config.yaml
num_key_value_heads: 1
positions: "rope"
attn_scale: 0.177
tie_word_embeddings: false
init_std_down: 0.00589
weight_decay: 0.045
max_seq_len: 256
max_steps: 9076
Each number is 128 + 24 x the weight over the matrix's rms, rounded and kept within 0 to 255. Layers, rows and columns count from 0. Numbers have three digits each.

# layer 2 attention value, 32x128, rms 0.148, rows 18-31, columns 0-127
100151103106089139105112128163134106115117153127156109128100103128159148105118099116097122168111121145102123133154092113132122165099095141128092128131119146171124107135107181082118104130109133185133146136173108112110126167123157117110125151122157155154122124075127122169138137144158144138163140149114081150126140189152144095150149101149120170134135114152154143128171131086102119126095
170096153076164118086176139160168126129175105152109091134153158181135127157108137103121140124089101126120114124119122123120128149108106150152167083142101147134132128167117114158109108114143127151131144131139139137144121120121094163119161115154159098147155139122152121100138166205142131124114142146103152104116142117165119106159121156154099139112129110108141145148078141165121149135118
094159144081115129160132148105150108154088160142087172125095175136114159116137083116144142130103135127152119103116103123133142143068138138121157074121134111132155099140136153081099145098121142090134095078071142099142143142119132142105125135114136113112093154090189118149142145136083120126117126121163165097118146132101161136140080140133126099132153142121137133156106145123101157110133
103139112104108108136151123150105161103095163092165175160114142126091133087111127167161112122094126168115127131131142130139154116161134163123140138128114124112138166198171133148143128119107153143155138080085142158134130133097124155138128146138143103112144080130092145129100112137143114105139130102143136155085154149141100116142111109129118152117159143076120132103112122108132088139114
102094101112094125145122108156117116133100122117105146121133140130181108134137141149157133143117122148171124155128102085150071121114134075122124109118153137126143149145095147171138133137138127181148127129120102091135133095155165119115103073112076155134139079119148110162183135186126109098104133107095120152100121123108108138103145129133110114120097116118143148113160124150128151133124
146102129147186132153088111136106100192144143119126112147090164147113124160133086169131112083123108157105142138128113164093135155116165167105142110124110090115123125129147141144149148170096135160131154166114146144122134115117121136106126090132111132122121186108173122142111126147164150102150144144134125119141137125125062127128136099110113154135112145126137126147136149140109105099149
118106115088140113139145133121144159117145110140090166133135083068131150108139156130123095160126126151136109121144121133133108136129075131151154131127083158124152121160143170101168142162148133116135126138119186122130075098134159146099145115135169149132134153151135134048133141119094145110131083160149101143126127164176142126095116128129164117106137148180148131118165146163159136120129
103102086176138138157119147138120130126088186109171099137062122176112158135115133091177091089134144112156127131153099130112108185119128118133115160127116101147105142117156128150083148105174120098097109110138153116111107083131135150179103140145127155136136102150167128123143097152159092135114107168121142143142089115137151097133111092115135123148147111179142160170135145114120119123110
114120128135162143142165099127128108116115116129141138175191105125086169124150147107118094096154145131141131116103137163135166139097112124104142092139137113096077135142086132089103142163105126126180093108142113119120083174126167136140140095134093155129137110111163149118144155150143106116125139104131167162138130114124101094139115094131106142120144138085137141153132120140146145127126
170096164132128128130081119113147133165115160102128137148144122132134116124109152112131160141117128082120137123121144087096138127162153096083161150157127128170089118115054143126124116147130185083118105101094115131128165098142147120155132125124145090118126118095147129095110169118116143128139127155109138131138164149158154073157101111123105159127097139189133121125113144087138115106098
079130122157199105089095110136131093115110142157104126108140129115096118103158110144201124111099124178097117106140112082126129106170143150145096145135121142173130111090105130102176157116128115142132105096122165160092107137130100142126146097139114109113137147142165123108102124165093169161130146114090134138116097160128118133102099111107115134169139118147158128122151138151119164164133
121130103112131092115139121147159123080133128186127137100131112102155129159143097123139152107165131130143127090145117127131138157164126132105104100112108104148104155151142130133107111101091130119134108164131135138160142087173134170084140093112153126141151096108101155075151125075157130116106199097106159142155144122094148088117108156130118120158141115174154094106094124097121131144145
106118122091163129116116115126105127168149076091096110158107092169120089126139126113143128083141097123119135170135158094163135150129116110107120118084169144111147117140092132098099131155125100107125138139115123169110050119107110087110127174108142131132153084149107189146133138130136159125113130147098129133109147113125147120099114102146094150128148113121175140169161132101129140136150
122143131134108119119112124141154118169159108101135117108149126099079147128137157077148146151122124105118124095159105165176149121188125107139094111142174123163129106105163112158122142086114132110123127145148122140126124094167178159124112117161115069121119109149160126142100087151157169153128110124146109162128160135145124160108120112143114174109117128147119124134138081169141166145137
# layer 2 attention output (transposed), 128x128, rms 0.152, rows 18-31,50-63,82-95,114-127, columns 0-127
162081137023121164123183133085128052119127085131143130178128128144130138129125108138109115139118091117084117104126152116112138117144138166103129112129118183114091145106135107115167136099115163107177136089144116120179123116144079117182122110166135106174109131148147110122102107131108145137210092128130114158139083147170122117115091081116183068120181094114080129160179109147125102126151
148099124183095138185107138128133084067109121075130177132099126137114139158123132152080145091152076153143136111127074141093151116175132101142032116117149124096127158102124128116175143069050124125132146118121124133097116117116145117073106139032113135109155127127125147139101106129115133116094115165135105156111159103109170161124150134057149133160138131172118149133123106093146129142159
144112118123144129162150128143129087127110112127078148123170095119213141130188130139176092110104134162125141153130080148108118172201145107139119104149117066132084141123138169175147148186111191107137124137159208118109113081159132164116116099119134083143118128135123111062174149136109157152103136124098166113156148140112104136180154177101129147178074120123109128143113142137109082137099
139115153125184171098167104112141079135155154176107177098165138116115125122148165094076101138161097119138091080103120154098136150104163133106121090126137130138149115181092147149122184133134149129095121119117160123094148130137105161099128128146148157159077127118157178063098092164095168103078110165166116074119102158143153143145099166151128149099170172142140182111165120106085158191166
132143183125173147121147146132152128063179103022151150118145119099150117128167142118118145181139084135130149110094151128176168112112132131129116081122124108099113078162158140165083114092174088126106104182124111113158098111157119151151149082092098103109124130123118103141100089134137124059134104124147137058103092089111104120103144132101161111151114168107178100125134128136109106123158
140125113134127123138120118080111108130108138101074096159122154124209104158142154118139140121134086136151178153098198121157131118129081126097115102138137173142169132152077154140151109157076163122155113150100100166146101101096135130113117199060108103144135128153145069092109164112128131118154139118118111116112185150131127136097088141204119106141141137182180196180153129128129156112086
157125142122107076122086135111137125110100094181086107157136091145117117136113085119152078113149095148106115102140166112133129096123066203141108150144158115140103162116136111120138184158166105143119135128123150139154143146159146108063181106193117118114126163084121162179121099133107138145122119154141115091088137107127197154099117154115190129161082143097106158123066132170101117151145
159132106109099138138143144123157106151106096121106132170121127121110113199164121090137115184151190120148155111108135177109074148138172081081187099121127175127120086132163144113081141098085117175170159209124090113163155173122144113114162104137133102133129156165095124103140170144176132122138112096069127122105170115116158131171097143131153147084095104132122077143151139104049085123132
156151087124174121178101108162173141145137142132149168128104120138146139125132128088084147130097160105161120090131187064106135130158109115101084154130160144112080122107120160091143097155174082103126124160126157122081111086150115171163149085079137118123146152110139114134101101183091140108129097080089125085113142140166192110101106117132084154139091051139131148114126146087110137116136
132143115147128126111136164105058126121107065132142122071171138129129109139096134140125201135165071105151155114112137180098152132126165137092146153149119158145120157095123079128142118190113092159160137136139156047132121092131125125136160151142110095084123143138116080154087128146172147153121092085050117147154155141118139127158125127075133131155148101175145120123139113160153133150137
128080099136114133124131121133113096088167127124143087168131133186122107151127125130136089139182141130142106096089120117132133110157125205125146157080103141142084199071101117130156123125111144173104149134179098147177093065140137168142151212119126171162137154096141114085163099082141124096129173111121095114107118163114106174113146142160135137140116099102146155109150150147079095136155
105088101151093105135135114157199196093170123145164166151144165093127122115142133109110164130099110135124109170106146184191107180151105150082108123138177141150099082130108154149137126129142128137133178103089135182166095140145137169124158167182164173095138166115092132086106128164157148131097113129129115116142163123125092128099152070082145151099134132099110082120143132126168133129173
106100187125130122130162145128140109161122133162147109192120148145144104153111132111110126099154150129111124176120102150096095123122160086110121167132117112115121124136126123137074171083098107121074163107138106148080116091216120219146139151076109155116123077142107077185109118112092124132167095118199087137146096130125174162126089118187099096102135079127090096134112123190156068090086
170129080117118171129097131161047138124143137180153158151118109170116117125115098119117138133093197180122157094088119123120113114098094144117128104090132115150111131100112150123100140138127067157139155151133116077128100163127102133192099147109156156083134091154108085100138161101128083128097177160152101171073126120152112149070100097079161129128125155135130169116164155091125145165143
151103149056116144142178130096137088103126069105129123185129120128121150136122134156110123133102105112075116115136153114109138115123137154116137116135128183119111128112154132116149136101118170115188118086139129110145126116139092119176139118151148115165123144147137134111094097133107139139177094124129136160140101138143101091117095092108158095133180109118088140135136121126118116134161
146078131164104123169115125133160114090081136078127172128117135113118142156131124124118127099153088156099133123128098151117150096151108103117053120130160123111124141123120094128143168088059138138104140117112141119094117126121141123066105131055116124139139133137155143139113122118119117109086101158130098174119148109118172138109162126081162132155142158141110138120144129120137129119152
159116092150147132171137118151130103124118109141113133136161109141201132109186110137172107125105096162125133124136086135115105179164139126150137100143126099139108135121145161133142141172137169121142101159153191109118101111164110169095122116133115103140140120136124118108169127125094138135137143118099144088161131131119103151166146162104132128188100109146125125149125123119131101142112
131101135132190152113145119123138092142128143188106153111137143115107141106160155100098113148159108116142091102117135160117137162119164118111129114122150132130153129156089137135129166148140150141104114130124156110092158120132107165079128121135152147145106122140141168111112111166119147093078127174152114086121096167136153148144109136136140122124154171135156156112172118123094150179142
131129185110170146127142127142147115069155123070147150112139121118155127116144133104136134160155118129144160123081156133188161097111127141130107104125136097112107083149149148141088145104170091120102116169118109123153092117159114145148151104097117114123137137131117102150120097132157127086145113115148124085110095099108094119124146133126150137135136158101149097121117134157125111112172
136136115133136114138132120106128123134102124114087091142132140108170113156140147113146128138127111151160170153115174117148129131141076137120123109138143171145142128162085168135154114164084154105141102149106127138159112102114139134136108180054104111133128124137149068112125146128130132108121129115103103121109150132123124155087091115179130106144142106162169173157160113125121146116073
156105122107111095133081125110113124101125097178103107154141109139121115121119105113126080111138107140125109082124161109124149105133091175132139136138151111140103146129134114124121165140154097147105132120121157137159135151166136095076156112165107125107126145096115130143129107130117138134130133159130139108084141124141182172126130124136164118173093131115117156127082137156110113150143
146123112118102138141120111113144110161111097141086140162140138120080095193147142104125120172155156142133144123109142149113079132126170102112188101128126172151126092133136131107088155097108109162174149177117079107144137162115125120112159087147138099135131156153113143100133148158149122120152122108080125130119178110132145143153112119137140136100107105158127095153127143107053107130148
143165100130143128168115124156142121129147149149133157131113101129135130133136129106079144111119156086154092085109160087102129126159112117117080162126155148123102129126130171085139103146155114116117123141140135140087118076138092163145148100080131115144135168146120102119080119156110132116139109087099131096103135124144180125105103115132079161148102084142132128126123155126125135115132
124142131126125123115144179105069117124117102148123124090153099111146120115106131147117190121155096100175129128102143176124182115138154109087143138132139158130117143093127095133131101164114129164119147105151175089148124085124131131163174116117114120111139142159125096140118156139172159135129110114061105130130150141132130123126117141107134112168145118138136131112154132162150128127123
119072113137118124098135127131131114111112132123122097163126133166126133155122128096149086154163137110116151128122092111132115121145114175096131137105115127139087181083107126160128120147115165162120155153155111122163103088128138162120163203125138155150131146112143134107147114110125137122094151123134097126103105171135112164105160136156168137113112110100147148085153154133095101115151
109112093161110100151116113130166175105169110130153159142134168117127115124144135131127153140108114128147114158121157153186116154153101157121110132131170137139105100109096143146131118106113123119125173100114124151168088145139122162140142148183142142099118150117105147091098142153129154116100116130116122114154158122144097133123150094099135159095147140091109077141128121129162133143159
095121164140142132146154133132155132142143115143146108171127124130127103137106149116094130120139142133112139150103104128088108125125149098133135151125125142124128143121140120120079153099116101130090137125118113139114108114210089194126137160085095142118127088137127094171130114116097139148175131113151107139134107115105181156132086124158114106112144087130107117153120124154141092109087
171138084124126156137112152159080156100154119160142143137135094169121118120126091134115134154099170152124122091105138118119115108103112131128147099099125131158124139111126135122117117130127067141123152129139131117142100140131095124176095155090135169108135090152094102111117155098137107126122187153149112143086107135133117139080096119087144147137120149137112143112138144103124142151144
145086142068135187148175148099145096122121086117125131154119135124135153127129122149136115125094110111105143108132155128113147118132122163121129100132129165106107126126142120107159131092138141118169115096137125117136147127152092140152139119171121126166124118124136139133112133127118105128198107158128121161147091131153102129115123117127167086127159111129075123128119113124111106134165
147097125154114139165119126159167103091093129083125157148111140128122148160106127122095134118138071136135155108108097130111131104167136098115065118132125133117141141123086141127165148087085122149123134138109136130100132117132132116079126123073118115140151120125124149150111117131121131113095139153124098149140158117130150147129159110078155135147131148135126109122124130128147115135133
151104123123143114164119102145113102106115122148117127119156128129171146095153124126160111106123126160119146133131101127115130178163132118146120126144120091133078128127134160165131131184098197099170111150153176114106103099140111140107139100130122088139115123155114114088172142129100177155123130127102134111144134099129095128146137177108137137177098087144120146161155128132145114126122
152104127112157143102125128138149120118149128169098157114136139110119134130158156102094103143149107099121106080106104134119136165119181122106152120115142117143146128151072136138117150152158135128134098136125149142096168125142136144114129127127146143151087111123130161105109124147104152127109138168138111105113099134124137138158118127144136129113149168129149144159164120123115145147136
143123178109140129123148112136135133087156107047135155124138114114153125127131112136140117166150109138121183122069144124161166104116138136114117092121114098124114092152154139158076125118160091126114116168116121104154120129145134133147142101102115101140133132122126093164102101121159119081136103125147129082111108097110114130122153136123148145152111144125162095145125160126119128105162
112140116122139125133149129101138118127105124105100087153121145110150126164119141122144137123093090132165180160092181129145124123133090140120148109133154154135144122140117163124161113150121129129147106133112126138155119117108141165120107163074117105139144108148131112109102135114114133107129125108101116123110156138137128129082112125149145113134130126144156164129110112124094142119100
156125135113095111152094135117127152111108094164086124146155113136131109100120117141117093124132113154129132092136167104125116096138093162146129148125160121128101142120137130135138150122139121135098160129107155136173139144144148120080149109168125119113105178097121139152140088119126130128120110138132143116120130128144169168135120143130164119151098137109115167120082126139138130145133
153123120113115114126119114101123123144124116137121117155154134137077134198160140099136150163168190158148160132114155129113094121137165108106158104126126141145134115138135111120107157120090125152164142181131121098148131152098123137120151095116131108114115151154109128135138118140168128131126108101128144147154152107145126111127098136137166124110112124137116087131147136106080116124152
134141111145168130163113151153155116155127147145131145135120102153151128131108157111110155110099149077134086112118165085089128134139134102128098141120161125134114135136132147104142094127149095128136124134130168120094123099154128149143133112113138122141148156121123146146100122149126098112148104107113106102139140157144164134107126111137132147143109073150126134114109125112121130096136
147115108112139146129142186143111145130108097136124137097137113088165101099118136142094175121144097090153130121106125162103140120144136090122152145103128139119130169104116110150116112148129109147129161118130153106143138114154125101144154130151161109132119125121127114137123153150147137153145140110079086140115149147093122168183133109100094109174154099138135115137154106141147111133114
128095103132122137119144142126108107143123125137139111155110129171141147161121122116129101146155123113126128130126112126132131111166106188099139148112095137148123168105141125139131133131147118180123148145149108140150081109146116169148122197105122153127146142101136143103186114079112102072128177140119084136088138159128140141108132134171140172109125111100143123106148144130071109150175
137112114158095089143110113138166153107178126158166141161120148110135112116155142111114154151103130115104089145111145158154128169147104112117090144134162148151097118114102160141121120111113144097130155119103132153163098147149118139111129163174145149127126165115115135100112140145122174134103126107132114107152149115127100150135146107088147136090130136089110109145132126133155128135140
123127153123113108137139112126129130131138107146126118157147137116158114130111156099108106120147131143109133152100103127098109135125146094107145145154130131120121090106134110128099158111101133128092124138145104147092105138182099181137136152088103133124140090152124097151121097138107133122151123136170084118148099107132169129135114130163107109113128102118104125143128152188158113110118
153128102111152157121119150165106121129137137155120152138120084143131118134120092144109155128102160125108128099110119131106113111102095140127137087095122127126110130112117141146138112122146070153110170128139127116116118140156122140151093151127150159111149096109119130127130147130153101122128167148126124143097117132142128163097112119082152133138148139129108154089144125118139127143132
142111132059130147134177126099132102116129090125136149171139129128131151122132103170114123149108103107082123099127160109113119116116121151126132104135114158132106130104154141130157128124126180130180141101135108108145121113154107123170122122161144111158112123123131128131105106139118161138152096128117132149154105126150105118119104101123159073107163117116080139120122095133117137138141
132076129168112136182124117153138116085083132089131138124124149106133122153125118131098115110141076147128146116114112140121146093159115104139079110139131138114142128126112136140167148097079133128125146125116147127096115142124103109078118143073129122126143119127135138137126114134120129106086110164141098145127146118126172145126157129070168145163130130151120132126148129128138109118160
153114105107148116182136107145122096118125111147125143119142119141177137118167131117157098118104125157139126125133085130124121147167135139127151109138145087136083127132134154119139151154115158118146122131146177126125123106161112176100119093131136097152120112147125104097147141126132125142131148115096154090150136135122116148144148151128124137184080113144108113134132108114102089138124
117105127117181130112164133128139104130137169169093146120129127092132130100150159086111114145133103104133090095114115142109121143133165117115146106116149129124127128155095138130134152141147145138110120127118142124099155125126106142106131133145148138128082115126147161114102100163111128110103108187162099093111103175128145154142119138138127121113167145133148141121163150129100157147142
135132158104159140137146135144150115074165111075155146126127109106154127112145125136142133160151115154146153138106125123164142125116121143136110102113123099114102082129159146129113136115158092130128134169123105147145100135158119135142157103106107110140129138121122110142128081123145131078122128100162118071112107103114094138114157123113146121136113146116160109126131140132112112110170
136119130129113115127134111117132124129116141112066098141110140099151117160133145105142088129133123149146157144117181139145153130145098127112134105136148154134123088146092134138160118166088154134140107157110120141151105111105124131116105162080119096125139121144129081099102144121131140110117119124130121135112129128146136116077100119180131110141144097155142155140161110134143151116091
158109142109105096124111126098117149110121097167094115159129107142116134113098119117127093111154111129111102093123137119141149103132089172141116144131152114148115132130141133118135153149148104137109120122134158128174112129148131102076133109168091117127122126112134132148133116126134133131119136142126144114092129119135168154125119117128152119174103161119115159116072147145119116146121
155131101120091127158110123110127117165119120141109136155128148120094131161135122081130108161168174158137159124114123140129084142132156110105153115128129168149125094132136142119091159113092117149170132180141089109132130150143117142122138086125120102131124170171126132101129129144153140117147112107077136144126174118140131110156120111147151109109110127151115089123130148101062095140139
152139105129166120141129152165165115124126152134122150149104114134149136150125148119097127132106128090148088111109143096102127108153126107117105143108154138096105125130118153102137095169152112125136142144140140128097130094162109155168162100101135122140134154127141131127103105144102138109127117110110123117105138129141147136101129134123085143139091085122118136107095128120115144105111
111128119130143128115139185107091133125103110140108129110128122113145109118099126162101176150154100072152103106104111175095150105153121106122161145122132131103105171114147092141131116171117111134115152111136163100130135091128154117141155142144139134118126121142120123158123150153147140148129113123097107121131158159113113147141116143076104122133139091142152135140143121146135127101114
116092098149142124123105103163122101122126150123124074162129147143139126158104134114151106166146134129133137124119125111138139118149114164119145130102113145113110184101111117162138122151119150152119149128176098144143090111119140181116154185123129137152136132094138112124148104095118138114110160122128096125101110147128111156125138149130136126118117105109161124096165149133083097129156
111123100139100105127122126131170164106170109136160167140115164097128114133147159120129152140102130143120104150105141155162106167151102155116106140129178132131095125101117145138138155113112119133128153098118140153171104136155121161151134158174153151113139143114118151089126133151114150117121120132122119113157151135134093139120130098109139167094145123099123075123110116130163143147153
104118152141139135154133138115153108131132111143138111170124139136131109127102145108095129127136147136113133157112152121099121135125141112112136143131131140124139128113100116115102170105123103139091152140135118133115107117188100180137107159085112152138130092145125096160119122119112156120154126122145112116132117122118178140119104119169122114126133094144098111131116114150147107124116
154144104136144164133098162142093133112138125139114159130116127155129107117141118134122140158099162145122121118104125142110114109086124136119117105078133110135114136118139147132103112145137085128116162136124135102132127143143129125168102133117152182114131103144112114110127143110121115143124170142160117143091143127118115159098106117086132126138131136118107161120131142121124141138113
# layer 2 MLP gate, 320x128, rms 0.137, rows 0-12, columns 0-127
180104147114132173124085140109174157156106142131100134148108105146142115108136155062130137133095113082125136117114131154125157119162122154111163115125173154154175181154078148098163135117139133112105148123131159137146160131087147124184126161079109115141130101111143139128125163144113146143158109175137098147070119104153132136094140161162117119121113093101123118140116169118116103133091
106117102120102118108132145149198122120121133121126094116110134150118114115167148131113127098144145099134148102148131125146103150108146162148150081173160133109165123112147083107153113145139158112135084130168136124122121134111127125149137117121075116075169092144127142128109154093131131156131160148148104127134151126121116153166121141072187097122121069127150093087164118138116084086094
146135129129153121156125162106105134142148142123085096161142094121137142115169156117161144134129108148131092105082120158146148092130140101158148146171127115087185179130123098132105114131127141147127169122127108171117128096115149139087156086113139166085126159154143140126107114162148143109165175162109123134103118165141107150138127095142115132090086136158179133142094155132127094121130
166134131122119127111157133114164142127125122131100141166106158106122078126120146134111148107169131124142143132138120111197138132134145154098111120133115114133165195132112145120142111154144121093098091134141148157132143128088103121116119135135184134187129146131101124108188051090144118168096121109085117124142174126164120145106110131107140094133134093127112100092111148151108112122083
170185162114156175119133160170144092111140130107137187137108132078139142138168129133103143123106117110152111123109054125170103119142141206057140135131158113152161169180120096114101155156163098189130113093098100126169125137116125085111078143147090116139116089123094117157138131152096145140128166167084091135088140138118086153102126136133154143124130098147115123141097117111104116106121
108096140159125136138077138090097099148101121124125131146156136101142124152146124133160114142174131096116134111148119129144142104113174162114117120098154122118125128144145101085155109119133142117150081120125123152162135172102124087133109130119115123103122148110149111165156124106145180140107120120140146145116130088145129086125135159088095130112147144123152136100164148152096125116108
096121072095152152112152110171146114163119142117194108152139137092133148101100103099108105097091108126133118134176100140140144130143134165088096122150122112147143150120182132115106149118135075167145132135090123133155118104167142112079154103105131154120103096126114121200121098154122155126131132161164087169151129129155112096101105182127104170136104114112144117170163153148110165096109
127117124105110193133130150091154134118129161139119154114127109094123141142165097133115118114139091145106098083142122112161127132140142167115132145152119120166122158101147100132085145113137106164126163130116173157108115116163130144092171095116135106135149131121130116150116132112129135119144124104133103150110116096141139144121159126115133131087130130147157159092127165097088135121119
116125137126094129150077145156176092145078133149125126122165119125130137106156136124058102104131171115150137116143120148135162114118128127139103135120093138112145141111100149134079118143139113139122112079159106089123104152093138140147061110168095143123088164076059154114139150135150122119131163139103085145105122166153136151109141130088161181127136126145127133087083099131129132124121
148163151122138144095147159129146161087124143159098119129087101139124152126138145111123114137154143143136130156142162116095185173121152156150130133136117129068155129136087137140115122169106138101126164151122112140108164132132132087123131123151108113113125119115130081138121144079152104159163136126144118163108135146151162153097167106127184159105141129158136142122113164181144101120152
151108112123128100106129141102150123169138129111152096137103094112147176123134099123080124097134167108091157127117120140136092140147120128110140155124126115119143165158137133118136142153158153074108118111081080122144168087148181102084147095135181123122088150100065158131146104140124146130101159160099158127156133121162124141151133131121140100128137122170157114151153135127142113109069
135136157160115146126104117117162113142144148108104123116132156114103127127131154105114137106156132138125136113114152129130115115106107126132153135138144135123160115137123141113115131201104132147086119098171147120133099103094117118110155075127169137103154122139140172132100153193145107134130099101133117118082114151146087106173136106125113162115125117113128108103129140160119178127120
135109144146144139103140097143156136096129123170151122107128172127127146131140096104148120108181124153133111119166082115153120168098128161095116132137117091092113141128123127161131125168138162129123141124130147171159135171154129124139129120121140116092125165134120093090149120159121123157099099115155150133113114096112136109165146116158140108129122134150164145137139130200161095104142
# layer 2 MLP up, 320x128, rms 0.125, rows 0-12, columns 0-127
139074112148130115105086130100127100157138144147103113117130116117165100116126120087114144150090124105160143124121154132149133154115117154126152160164145116139152140105140144166151111087113130129135120153142071102101159108122156139168104113121143134161102117172160112096161115135105135110097115186150122141111166103160141152096122141148122090159125138160130105097118138095093124136130
140128150100127146132127173136113160164121139088147169168078109084139137137140106116138112101170116092127098136118143143110155104162143136128140138112168114105154148169119139089116134169136100088179149121123081139160086131132136101115119100124158075151166184140129152157134139175101112156149153168105121136138097140081143138111124145114133134124122126138097147144135144113126153143129
099127155114124148130140133109154141127089122163136155115171151146111131114139123114125152141133097078098121148093157163128114127145097125159090092120158129153124123089130151154097132103098133117083092118166118143143102123113135101163161128146126168079158193141131156127126159107122147133153135070183120146098116103108168111159137129084133108097138124130087127091154109165155135129123
165129122118081117129161153141137094133087138202149119134116150138130165129119114125140142111131102146131126109140127087136099100114157103157114135141134112123163143159122091126091128140082106110137112120125111107102111108153116110159132134117092113122129130089152122146117158177138112127105185132112151154096102169084156119138126133163160118135065137126117118177118134121090163130107
128088148115152154192123146124072129120106103121118135176112155109128133143139075101102148105116158094132151177112107153104153142154133149123188082087117100057121121119084109134122143097161118137111111101129118157141080200114143104137118159131100130105134161125150108175075102096142128166128092156153160156135089132111145103138134154130155124110120125144127153125104107131136137159161
148174164141120132110149136131144137109117152120161108147110105123076123095105143141108165104104123136170114121123124120125126133147130113129140101146118159147177100124130132148141126157151133139107130145104166139099111138137067135120121105110134139121145116173157157121098115120108089111147132096154122138108126157117130143168100126110134166102100085170134109128107122095135125133128
102141149170130119151141127121150143126123196124062124150178107158108144137140137125141205143168103134079093138123109121120122133125081125201129119157108146097106141142130113114100114145095130152104121108160121104117209109133102168145131135117124110101123197109136172144098114106139114141121123138124157116128125099108156141175127093070129131159122157123144115112154119137134146108143
121117133144149145139118128145127144152131137107129119123120141134130113103116113140146154131119178123116150149119148152118164134133100113117146110149162127082137124110123150114152096092121149120112100093117084135141163111105141109146099107138112151076157128125102142116132121152137104122124118117129136115101151160128088133158111149147107091125138085116113149121152110140164107122107
099101143136108117181120104118127129168116107113140133143156118115147124135150091125123159118172094188101138124105098150135088135087145111165120170145128144118138112112102173111074130151130155132133109126116087151120112125139152143110183132141127120122137137120165136151154116181129154096107167130111122167115102086131123084074151135111119134116136136139149134107170131132143128161120
125142141085111134132125097131167124112134122137149108067167151099141132157149151112100109101091165096102142133102138124139114132146116149107195130097157101094128116123137147151153128126138118101118128159127082129127104143139124094124089105157116131128098112157115058137130144111133142148152098136146140156117104077114107104135137187145152141123138128099148123131093120135152125127139
144158122147170132103089155101123133131143130095144102162136098107105115088151143109083129164117157107099168094130131160131089133129108080099103137139103137103125131174139135102161139161108134104115141103078103101132118118148124085090115082197102177114110127095108162177106128155119143115101116151107101132104152121129077125114083135133124104078097146151179112139137128133164148087094
134110136134102138139120129112143113108074109134111117112176122139166110108106080101072134140116138104108131124108148131084147108119140161125129115127099137159119154123142142102100092095104194128135123124119132114180140151112141107134112160102122141102152125111145147146111140105146093122117127100133184117127067122089132111145146149109124113115136113156168136148109120143151120131112
116149132133154136132109130104183132160128110135127132128123158143098158104090214119089137093136127155153118126139131118096093090152119101097128119135160142127123155111129152090125096175104099130127127109131169127090110121132118111127080119105110138153119137097120095140135093138169162159126112106099152138107093117171104155150138115131153125128156095088109148097121099158121151110132
# layer 2 MLP down (transposed), 320x128, rms 0.12, rows 0-12, columns 0-127
109137138136111091108111101115137123136093112111164106161143160114101116129100123111138135170098060100094147106123155111129137121087152113154114108142095091115143119119146114186141113160087087139164123138122148116137114098135131144138127157147136144147131132173134155181127164129090136165112144130094137095135123108130123156105155134091122100089097125104147130126123122141108100131144
090156102152137178143093153135123090104140092140116111117140128151115134088144133135125107117120104159177138077152093084145134157144094126144200098185108152172143116150115107131150132127141153119129140143135131143146146103149138171157117074136137145100148128122145118142125096102127123157104149119113126120108140145108107122138120147092124150100102095109150129109182093070136121090110
108143065158160099122145130105146116141144130116112169123089120166119086097142126125121167105140128124121152134104140144138142129110099081118106148164117164146192101102138129098138132102120114164134142151072106137095146096119173097088090129098132162090155122166131120145141101151149127126155145132099152123122109166162170102145113105131146163114138126169136162098085133135144127129165
119142143075141160110148169142140133159111169122145098164119111148106154143115121124090113154141165184164109106124128119150147139119114116106108159119099119113103145078116105106154163150138157123134123121143134121141115128108128125183116141168127131159128163135171175126084155094124098163128145159170123139120123155098170131133094114154123118090107150156109148137148139087174115099122
163111125101132054096140140161164136139119137098154132133166103117146123132139144142178097144122108063123152149093104116165167133127141151098129124125192115080157119134081155150119085152148131166092138114129141074143103184119116076122154107144147105131159061138141132067129138142161127143138152103157140127107120163126099106169147143123169145131162130154142151132118116145099164136161
132079118110143121150116170104101124156138086126113168164122149121136152137105145123099154138116223115153128149137091157153127146107117143158121107158112148118144135124152111081106099151131124107111118088132101105140127127102145134113166111142125120148139118091147129109106122150130138144148118098149120143114101120114121095121108125139112129140133110134137152089139127134152122150108
129117172126163145122115162093097134139120113103114134148106176123133150122152105132131074100102165087143146108186093128113126110088148154117120154117120122123140112080140143106142112052134093108135128154158126143137144118115100108117144158104111161142164089156096102132162099184077133093151156127171098094125144145160121109140141142132144093087109137101148178147107146110128143123098
164130130130147137112122195152102156114104162120144123133111115111132151113139118112122139118180137161127074139150105166130135140131127138132151117139134133139122156097156118116144113090199156102133122121102136152116142135121112129136148140100117156083148135119106085145121171122164150114123138124126109133112123134139132127116146102118146126124139153134122135116127126077128120162103
126155139113115138117119101120148163105093140161149114122123117144168133119097159115143130140115160107116071108133100110111108120134140129107126143102158161133069178145093141131158097140134097115170136133124125144136152154144095092117115091145091135102144166119111137132115151124084147158146092161130132144157099122114112161109164107081160107127114118162130132144148104129131117104136
127117166091119135172107164100135127119121146115105151126145133136092121109150107120129134133136158106164162135143100101170145127095159102124105101135145128166141145131137101155141098100126111133131107131131157132110127037105144134169147113175085139116131131147147135095113159170111106121081125136149118129141143155091121133132111145139146156106086106100125092115154141099143100125112
133117105129163110105151080115171111132114110132084106104102107142105098139101126124112105107166070105111164116155127125152092145174115131119083130139106138120109138139098146125110167138101135091114132158124125142083087129129134120135116147168138132142118084154151127128202133127055085120135110122163101124144120114106149131155119130121130118133124173115141112115108126158095126141182
137131113104137092118131122138133094127141141127121126129136120105147132124136110107161110073124131141092159145119182102125139161111104137100132127089142146153181103111137097099115126140127131167161123141143139093106136129131114111121165163139151117076116104149139123125165117158099127156131137109136108094115104110125141113110099139094114135093123090163126127140075143151128175081091
165094097118099104123161134129143148134101133155118110144126134122144092109102154115124099133142140139089136090132115114116135168146146122101149068141079084127150112161117096153124099167136091157116124116141118104164133125112112104083148153141164096115144122160136071096089139121137138150127094153119132145175104118143164088084138084130133159097126113118129138108125138148152142102149